config.toml
n_layer = 16
d_model = 160
n_head = 2
n_kv_head = 2
head_dim = 64
d_mlp = 576
vocab_size = 16384
activation = "gelu"
norm = "layernorm"
norm_place = "post"
norm_eps = 1e-05
positions = "learned"
qk_norm = false
attn_scale = 0.125
bias = "all"
tie_embeddings = false
parallel_block = false
init = "normal"
init_std_qkv = 0.0395
init_std_o = 0.00697
init_std_up = 0.0395
init_std_down = 0.00697
init_out_by_depth = true
optimizer = "muon_variant"
lr = 0.00349
beta1 = 0.95
weight_decay = 0.062
lr_head = 0.00861
grad_clip = 1.0
warmup_steps = 200
schedule = "wsd"
decay_fraction = 1.0
decay_shape = "cos"
final_lr_fraction = 0.0
batch_tokens = 32768
seq_len = 512
doc_mask = false
train_tokens = 153700000
steps = 4691
dataset = "wikipedia_en"
Each number is 500 + 40 x the weight over its row's rms, rounded and kept within 0 to 999. Layers, rows and columns count from 0. Numbers have three digits each. The size before them is the row's rms in percent of the matrix's.

# k: layer 3 attention key, 128x160, rms 0.0521, rows 40-63, columns 0-79
# q: layer 3 attention query, 128x160, rms 0.0507, rows 41-63, columns 0-79
# v: layer 3 attention value, 128x160, rms 0.0458, rows 0-14, columns 0-79
# o: layer 3 attention output (transposed), 128x160, rms 0.0427, rows 0-13, columns 0-79
k40 060:529506496429441482561576511511494513503555488524495494515485508479534541462532522570495439493469486570440516539500462481511523468432466454526490456528508567594483517585563498484515515440492417446454528508532529496503522513499427468494449475
q41 069:449505496515486500424422463467523487511558546486584448498466536484469358502468497453509486506510477506505563523454525547578460514513487513535530460516553488508538479537501529470474543532430450631483422504446499466517567523473536501472419551
k41 072:481503543532517500412565472526490452513544493462528536496475505534542415537433577476462523507517452512527469453548453492521539544483462516494577537457484545506517486509450465520567463481515502469527516458437469503580532446449486493463513544
q42 061:490475533519567452492515499478489527428478560503490478495479571436510532507537465477500490551440581540538447530490517472445452482498544461553562496520462432486493419493536473511448490475521448587499440490444457487474556563486487459531497470
k42 072:467524578551496530534489458490473484530533415514533529448537529466538476451423563532464522498508526565488474506508504550555567530510467484514441520463471488463420538528448591534490483540527471426500393552489523474477483502516489529501539557
q43 070:520428480475494515463551449497457463503411489476500534428514464564473496489497452525554549454604442436463527482544552517477493417548582445490473519473432549514419551482522521469525550508463563445445498527574477525530473528556521461486537539
k43 082:472509522434483486430558479568456455420548548585519526498497457477546556465481442478506409490499511535501495536539514467469530477548488501532507490533529494522474449492565455424463496542542446503428558477469498510482436513462549523541496459
q44 071:456493458464426523474468507469491421485427516485519526489549439572455478552438482542506519499560497444504454516528516518507604491538492493513541536474482452518434644470478446485482537451476514446490477526552450510493462445492535514454527480
k44 075:519512520511589450455539508546476493457522565578513436506465491428472531508521479465541464453518527477463572542491497451495458440487546554526572464476487508542541471474567472492454538527484491491471541469499482487446511536460499635529518474
q45 059:520550469546492480475462467536511487537523503483453561523484521525443565544468520510535462531566500459501483499532513496517492442525508451570447422429494476527501546486487544477494479505456509482434465585509477486463576522473494543473543603
k45 064:420554483464496496498527511467456453430511441539458528453502504491499501490405555482528504555559513519480505463549507564473523460520461502458517569521525501545537536491525488478422372500523534517506553498458548545491512566585515524564439402
q46 075:488489485468507428461556515566394502430552526528483477512476530471504503505543455456479483440530473461443467597509501454526504543491551476571531383525556531467502529502608533505538533486460489495445517467580527516527491521512490455545436531
k46 076:532492571553493523569488550505570508539523513561469524509390470505501499486587539435433499482386493580473504454481519468491505558431426532503542489438562538402491415532460518545544515517551466507539460469425482504508550505489486516430484466
q47 064:480488539538418529523450511448532451558542472492454505500515511490556436498526616439463530511477547545492531444526520544557489495455498587488503453577526442506442510530460444515458540510472482586539447502528502429497570470574455525464448498
k47 067:482463499475504530527509464500509388475489473488522439520513441573565482490476472573480529482547450461534496500463473474453455449555502443421538525521477531588533576450485539478574431467506523468491523490555469519560449512500557519487478560
q48 057:486557471528470532516431506478413415550472469491507500488561494466545464485414441560506514486480467533573455486542479463510600430514553473481442493479582513518461571500511484448501530470442493488508517518549437451539450527470432488570512492
k48 070:500435500475475431504508491482502537450463549534540481482478540476503462526462463487500422491504487438451479516528431490556451498455545546451566476578507532496422552497618508530488564438440439483495442500436430557514509530504550540482531476
q49 065:472483489497453466470459577535416509446476563580454469487579475568461496480529449492549479459572516497452514553513483480444558384561497538580477529503476516530557496460557522450482496557533473521567568550555504453517526541476490490515459519
k49 076:498558463471602522541513514583528486512510552556542499504430516492461500495533568484485378476462462503493496529502484492521471556530622492504518446528469528443474510554573530462491505524487480458484434440488488514490482470504544447398392466
q50 075:445503510488489520450536530515424466480436527478474518516521531475534444450452381510512465479612450479541510552588473460514498447577504492553517479523434516586552561497579459425521504448525520440488573552521484522560474542457523502485486458
k50 085:498462497471521472467529499523488522473554573529532493441461557463521464516474502457518409598466464565477532509532484527509473579492524494566498464520546495486481458484624454489429448542495472567470511429464507532520517515482525515479488504
q51 054:477424457476499510443502464504542544489525478468440522483521451496429380377534500501501537490484484549546574518551481547531467460507447510546495516480492505529481524525486541443539503471538451491416457480539579521474506534522519527512510480
k51 064:466467546486463485495531522495503572497532492555546490521511519484531522511541462439522434431486463463482401502524547532507460495611510435505483485576560477458519474551522497544528541503581531571468494492473453478472450480457463511517496554
q52 055:482476519498523402518609453399598560502515546523517470449474497504580478556535516494550514537501507490529496527505567504485485512444536522504528504531474508511504446480533485563521515476451439503438509437549501533515395457420494519468492494
k52 070:518588480573563479475517537520521419474519442544573492551498500447541527510546488481472522531432498457528558548504427482505524545486494495477465536499538427495524539553372523493520525527527552506474497468466526521465456547505473495551535484
q53 059:523524474508536510573488481483533521505452506502562442560558450545503483501567504527517509518507496485494519447444556521510539461581432615528521589464485496510563441554454527518542499472528469497514581537511557513544505504446503483481522546
k53 065:514511495443504533574438482548459487483443479456480515531545481458467529561462454472510473471506485432490488506519495518469492480513541421566484440439518549535503491459468477497456491546507582428502495470505519547539486481488448484492439523
q54 057:487462507509429517499514504511501507451545459579467469440538482480445537479530498450577436494453500505475541518498502487496507503550545453470522443466524474526463541472562509533488462549530443503479521486452493506532479524620464545560487546
k54 065:523477531461418457505477531474551456477495528476594489557463520435525539516480478485480531485496548527480507546536544504517520486500420571516445409536511568500490469505455479531455548453513501536519493497496555478466553416563585435517500426
q55 056:486588505506464492518538489485467396523492461485507536479570469522486572498489352505500573501478520457479511460443520538456516568525544475451527546487478561514438502544424531477490452502448471453527532538554501525507486482599463535567551440
k55 064:534484486491436534519512526548584518479481502519476531510497497454456507504508437523588415472540517505484564488540437494486539435500469515473443521547449484520538476414558494476511489450520482487468494546553487495496552487527509532426517457
q56 060:503525547490545550513486540522532578521462458422509503476470522464436445452496489551564493517434500572508532493429539501514425415549448528495483550538549516449581544498487518477504492503546474512531412494467510489519478592482498436496478496
k56 064:517456515504455508494509468497458481471436439532506573427501474422527403487452490519473505511567568486550405506495567554562529474566495505553584493496482472580461502561489450543517547506501480511530506541527517458518526461519462519520506631
q57 070:523489517507531482504447533466467522457523574552450458499497499493492497471522526473550459553465526548507491480539472479457513517396512536543505497558500435479542529423577488526521490530518498496537482429513533479433391468462626528512471528
k57 077:516557462535538473496499508501508458475528499546538545482413601448516514480503531438468582525374505467520487474464499482509460602506483578438551550479537516443521473500435547476513538509513494525517444496480516580523550465441507509488520525
q58 062:529559511527492539521458469512539460568429487533429558527492439546474544532508610482508561518468549472442442458510467534473480479493529489440485507559489477503512498536430559503468465437546513463553441500477481467434475563504484492531500571
k58 073:523530466444495517542498538475485465451455463471478531501586487545440498464504430531567398501535462477500525485461528453473531382597479517528510572492506509558486499513490587505555452471493509521475522589558526495484515451497506554499530473
q59 060:441550479477489468561457546519491521581428511494440512507454452511571455511448461468455524548474509538462441530482476531541501474540500520433439491525488526510457515571468472573432500536476445492496513508456556469491450504454517488435476458
k59 066:639463479482476513535520516519522522506552536462552500504470565513510505505479568436478445491470462473447488518483517512524551558487441551459628487500461509533582533475507540499566527458522525504556511510583533522486541431455522568543537525
q60 066:469456531503511517486494515526455494493497438508514510448561520511567448518426508527541496409575490545483443565577547490535488457526475467490494522541551485477485580471557432472558511411502535492499452526571555537468454610536506480507453519
k60 069:524435518520458442500510417455533534495442501508406513470544495456529489479400430422497397492514454505483527489503512450539508480493554585543471521508476505487493446444556467511485496453525532533495521475462488487551514491503581571524494516
q61 071:476479440535391529500480544590516499438543421435494483496541519559480507538530477461521563419579476495533460491493541466539565410517479512499524585502531608507492547443431499438560485515430532442491558511500492556483540517483510491503511506
k61 072:537440487512513522471507533536517577448452572519493445472503496506480493411459490495493490450529486533548461536580456434480474485427543481588510444486466480485497445451581470423461552472532500488476504463536564529545493440485516520571535493
q62 067:470488463536463493491590532578529503434466477526544468473506513471481473433506404470471512418528478536476526479503557469548477457542554524530445462496499556453551507461522460515438482530543515475498593523540488605488510563556568533457506503
k62 080:556527553500525491489462454504536505538568550514490501487469472492589555491532494475485477556479517509466475488577504527486531550360468479520470431536460495462546422544544555464490516448488476539475432449505547482456453479461532483573451527
q63 078:459532502454436510486497550541466428485469512494392484470544466578571498469487465540432496473633471434491487491505492520462520519542505490491478504460467497535481518516440514510559503477504550411553544537508515495459519526490467523471485545
k63 085:532517432479522543461488560544499454442438559507482527563478481525511531472540456480537493463535440513468507492532499461498550439542498503543492442525481478531530461425610443491492474543481464493496488520567529534448518525474556507417495439
v0 108:530499540481474464542455460474575503528502518525473538529453439516535521507530606449510495531436520505424488479511512469531492533438551445531428470537569492445498457528540483583522505511539469488515467429484509537508485480482502521544485496
o0 109:512529519496544473507541502478499514455494497480548514575480450525554563468548516519488509528446566452475467462422465524538503582468539481462451535503448534496489406525500508503456484543510479501509527499418491516430503472498440496525549481
v1 093:482490540431543507515595494474459573426548502559436528497505571564557479520504494503524458476536487539483496508472476485496521480447544472503531447504505436538491495514531514479512484554466534513515512500439434474483525473428495501576472465
o1 092:514546523432508433566453517523486560544495462523484504546484537465504524549511582484432512586458535531488546556582489457513439513451487547429510494553564492391529445533547458512486452494511468526510455470505503535452414449484525534535402496
v2 093:427469493512542550436593451456485601479498550495503480529471471502470501521516518505464539490549442528554514500496494604488534527491479559455427478517453494507471425479470471487517499531489477563453548471477506454465509507566504481503444475
o2 089:527500536511482473586466512526503468559519486473499497486507452421510556423527503412510436512422482486492487428466486444468446522460460516531530563440536496475497525521504514507539494493585543562528512505500520483511473435471488450475482528
v3 097:557439565566555498511524459466476484464504506503525535562459519514491530548448515509414528542463494485461498511544493453445422577427511469474567484492551480557422413488568516484524556498515534511533461471614474415468501451446511511556502515
o3 101:460583560473531507530591472538486528590487467489433477515537483462469521486518526532487508447398525525439450454530480549455525577462480498476460478529457498463526519551448471542458431543522495495512509451452512501488496502511535479564572458
v4 089:515566542458518511526459552520511455581518553499498610582481490571507450588468487519475474552567537461509487506522465426470480416465475427495555501491454462513452572495508463494497482541477524479497500468544591440481529542427513525454574538
o4 084:548507473499458452476575493506497483463514501517484512427506504543500488487421505526466498551531469467486486538486472510554559430576511503538496494544487508532521507537520424480478497496478439466456481529553463553516493508485519586479496451
v5 101:510548505507501506489489431537476462463562460497538433516484554484515523546543432532474567528471546556449519493465580625476503554457486521525552505477483473478537435518410507420469500521458527501555558542481511492480576565548497491522474528
o5 107:503475497457504512474393584476531512581532480513414474442489532496502538519455531512479543473482563479538487574556454486510453527465461483492528564560551435531516551513467551537479450451579547502584462521512474512489440522491462485522474566
v6 087:544542504598584528516486458492420543471525475480519455552486592408514542476542453507546548529376445558455478515523486650500490608502466430518561490526538490496506464538401582508504476492554477526497462448468492442461543470479472509504478470
o6 089:515464508486477504481477480436509477518531459509488524468454503462489463499484633502433533535438605465573497492490548531509490514392512545459481518532580435483464456501448472463530499476469553564552381514497459473514475506565487504492497503
v7 092:468448476513459505505533523444531533468439439505482499536479440558457397487449535507572499504529484540484517454497442459484509552454565506517474547483548522568509499506583515515459420487551485500427510431437483432504496503482469453445561472
o7 078:487540561493433473462535432544466490556507479467519563574488508444564485493580485457494512570438532498475473410471494496462553483425489467435440449509483546453523528557426519535529552508461533460493571439596508525555498479447487529547484457
v8 096:463472518475485471470474470475481433545515480480468514454513472445522480478519522489441474541457499495440511472457558520533571568472492579475490551485480511480447529477458494503456551533585490514499505514468465585549460510535488525454512494
o8 092:538491513547469517498461468498531478528490497541530540498486488516437511520543586527526557497499456459481554438453554522424441498600546505486514511520585515539470478502443521503547532544428519529554432492558492426464458520450488444489510559
v9 097:496440511517521487462465444439518578478502495420550494512463478491524450539519516505468579474505468502498522446546555557500533581433499546519428466530492466440472470521402486503584487508506483486522490470435477460489446509533532488525499514
o9 098:548569510518516496538492480542537448548518420483465511520524461494510541511507528522492508525488503430540456461444502510464495593453447471518544546421522522503489493550410582535495490533596541530521465486436455529427497461531434496509505547
v10 085:547472483583512521500502459555515491455518487482493514552510513416504524512543472502534491474445501459503479517520458589382487565451533546538588505517466535472483460489479546496450501463473509473614473480466431542490473514497413536419485516
o10 080:477501558459517548477506508454548592495507496542519532410511552511487551484521543460484502451513515512533476434489495483497563573496510469518462457491543465549462494515452466477493453492554506500595402500523507565544486491537469509553468504
v11 095:471494554492524456464467592501442466455514543553468445505503452549514464499506456517514589517515565496509498448489478517524546467577460443464585555537517455534439487516583452442497455559451452427531578519544490545526548499472490491449479511
o11 100:472522525469551564482513554525486541510472510570490471431507491520504474395464541460475434502453468451446492549562481490471431456501517521473481513588565497485506524465535490498432456451530520507480519500499495540490428544565534579526421480
v12 100:530489491563502561533440471465498528470499470445560461543423537487525493513522555528463597510503499520432518520524545605495537579505453529525594540477507478483481493493394561543538551469515484547473457500520571486450520446487502437490490532
o12 106:467481478558448534496533475457517477543493445445496478476511490462443489533463496529518535446480499524532459481472547596468528566555443467411432581516449502502489455504335504450456491455487519472545481487530503487536540541496503501509514490
v13 112:541521576507549488559508429507509529489539515510472489550456497449500520512550571454428478554432446572436445488626479479490481530413472487508455465500482488514498442503524489541513531525517482560541410394532498452486507515492515534499424493
o13 107:471453517491482443488474482463528519469502476541517413465430528470538529517558573455474526510427508511528502457447515480473494583431504549488523526519546504522534385536505520502469487564499464598525412511475456485477449450553490480498549468
v14 103:496516509479530481438503537544513487470424491502442480457511496508433487540448398517539480435481534407472506437539398396466488430503488523521518518480444543509491517496615493506505452524497519521466503542493477494489530547474452529548490508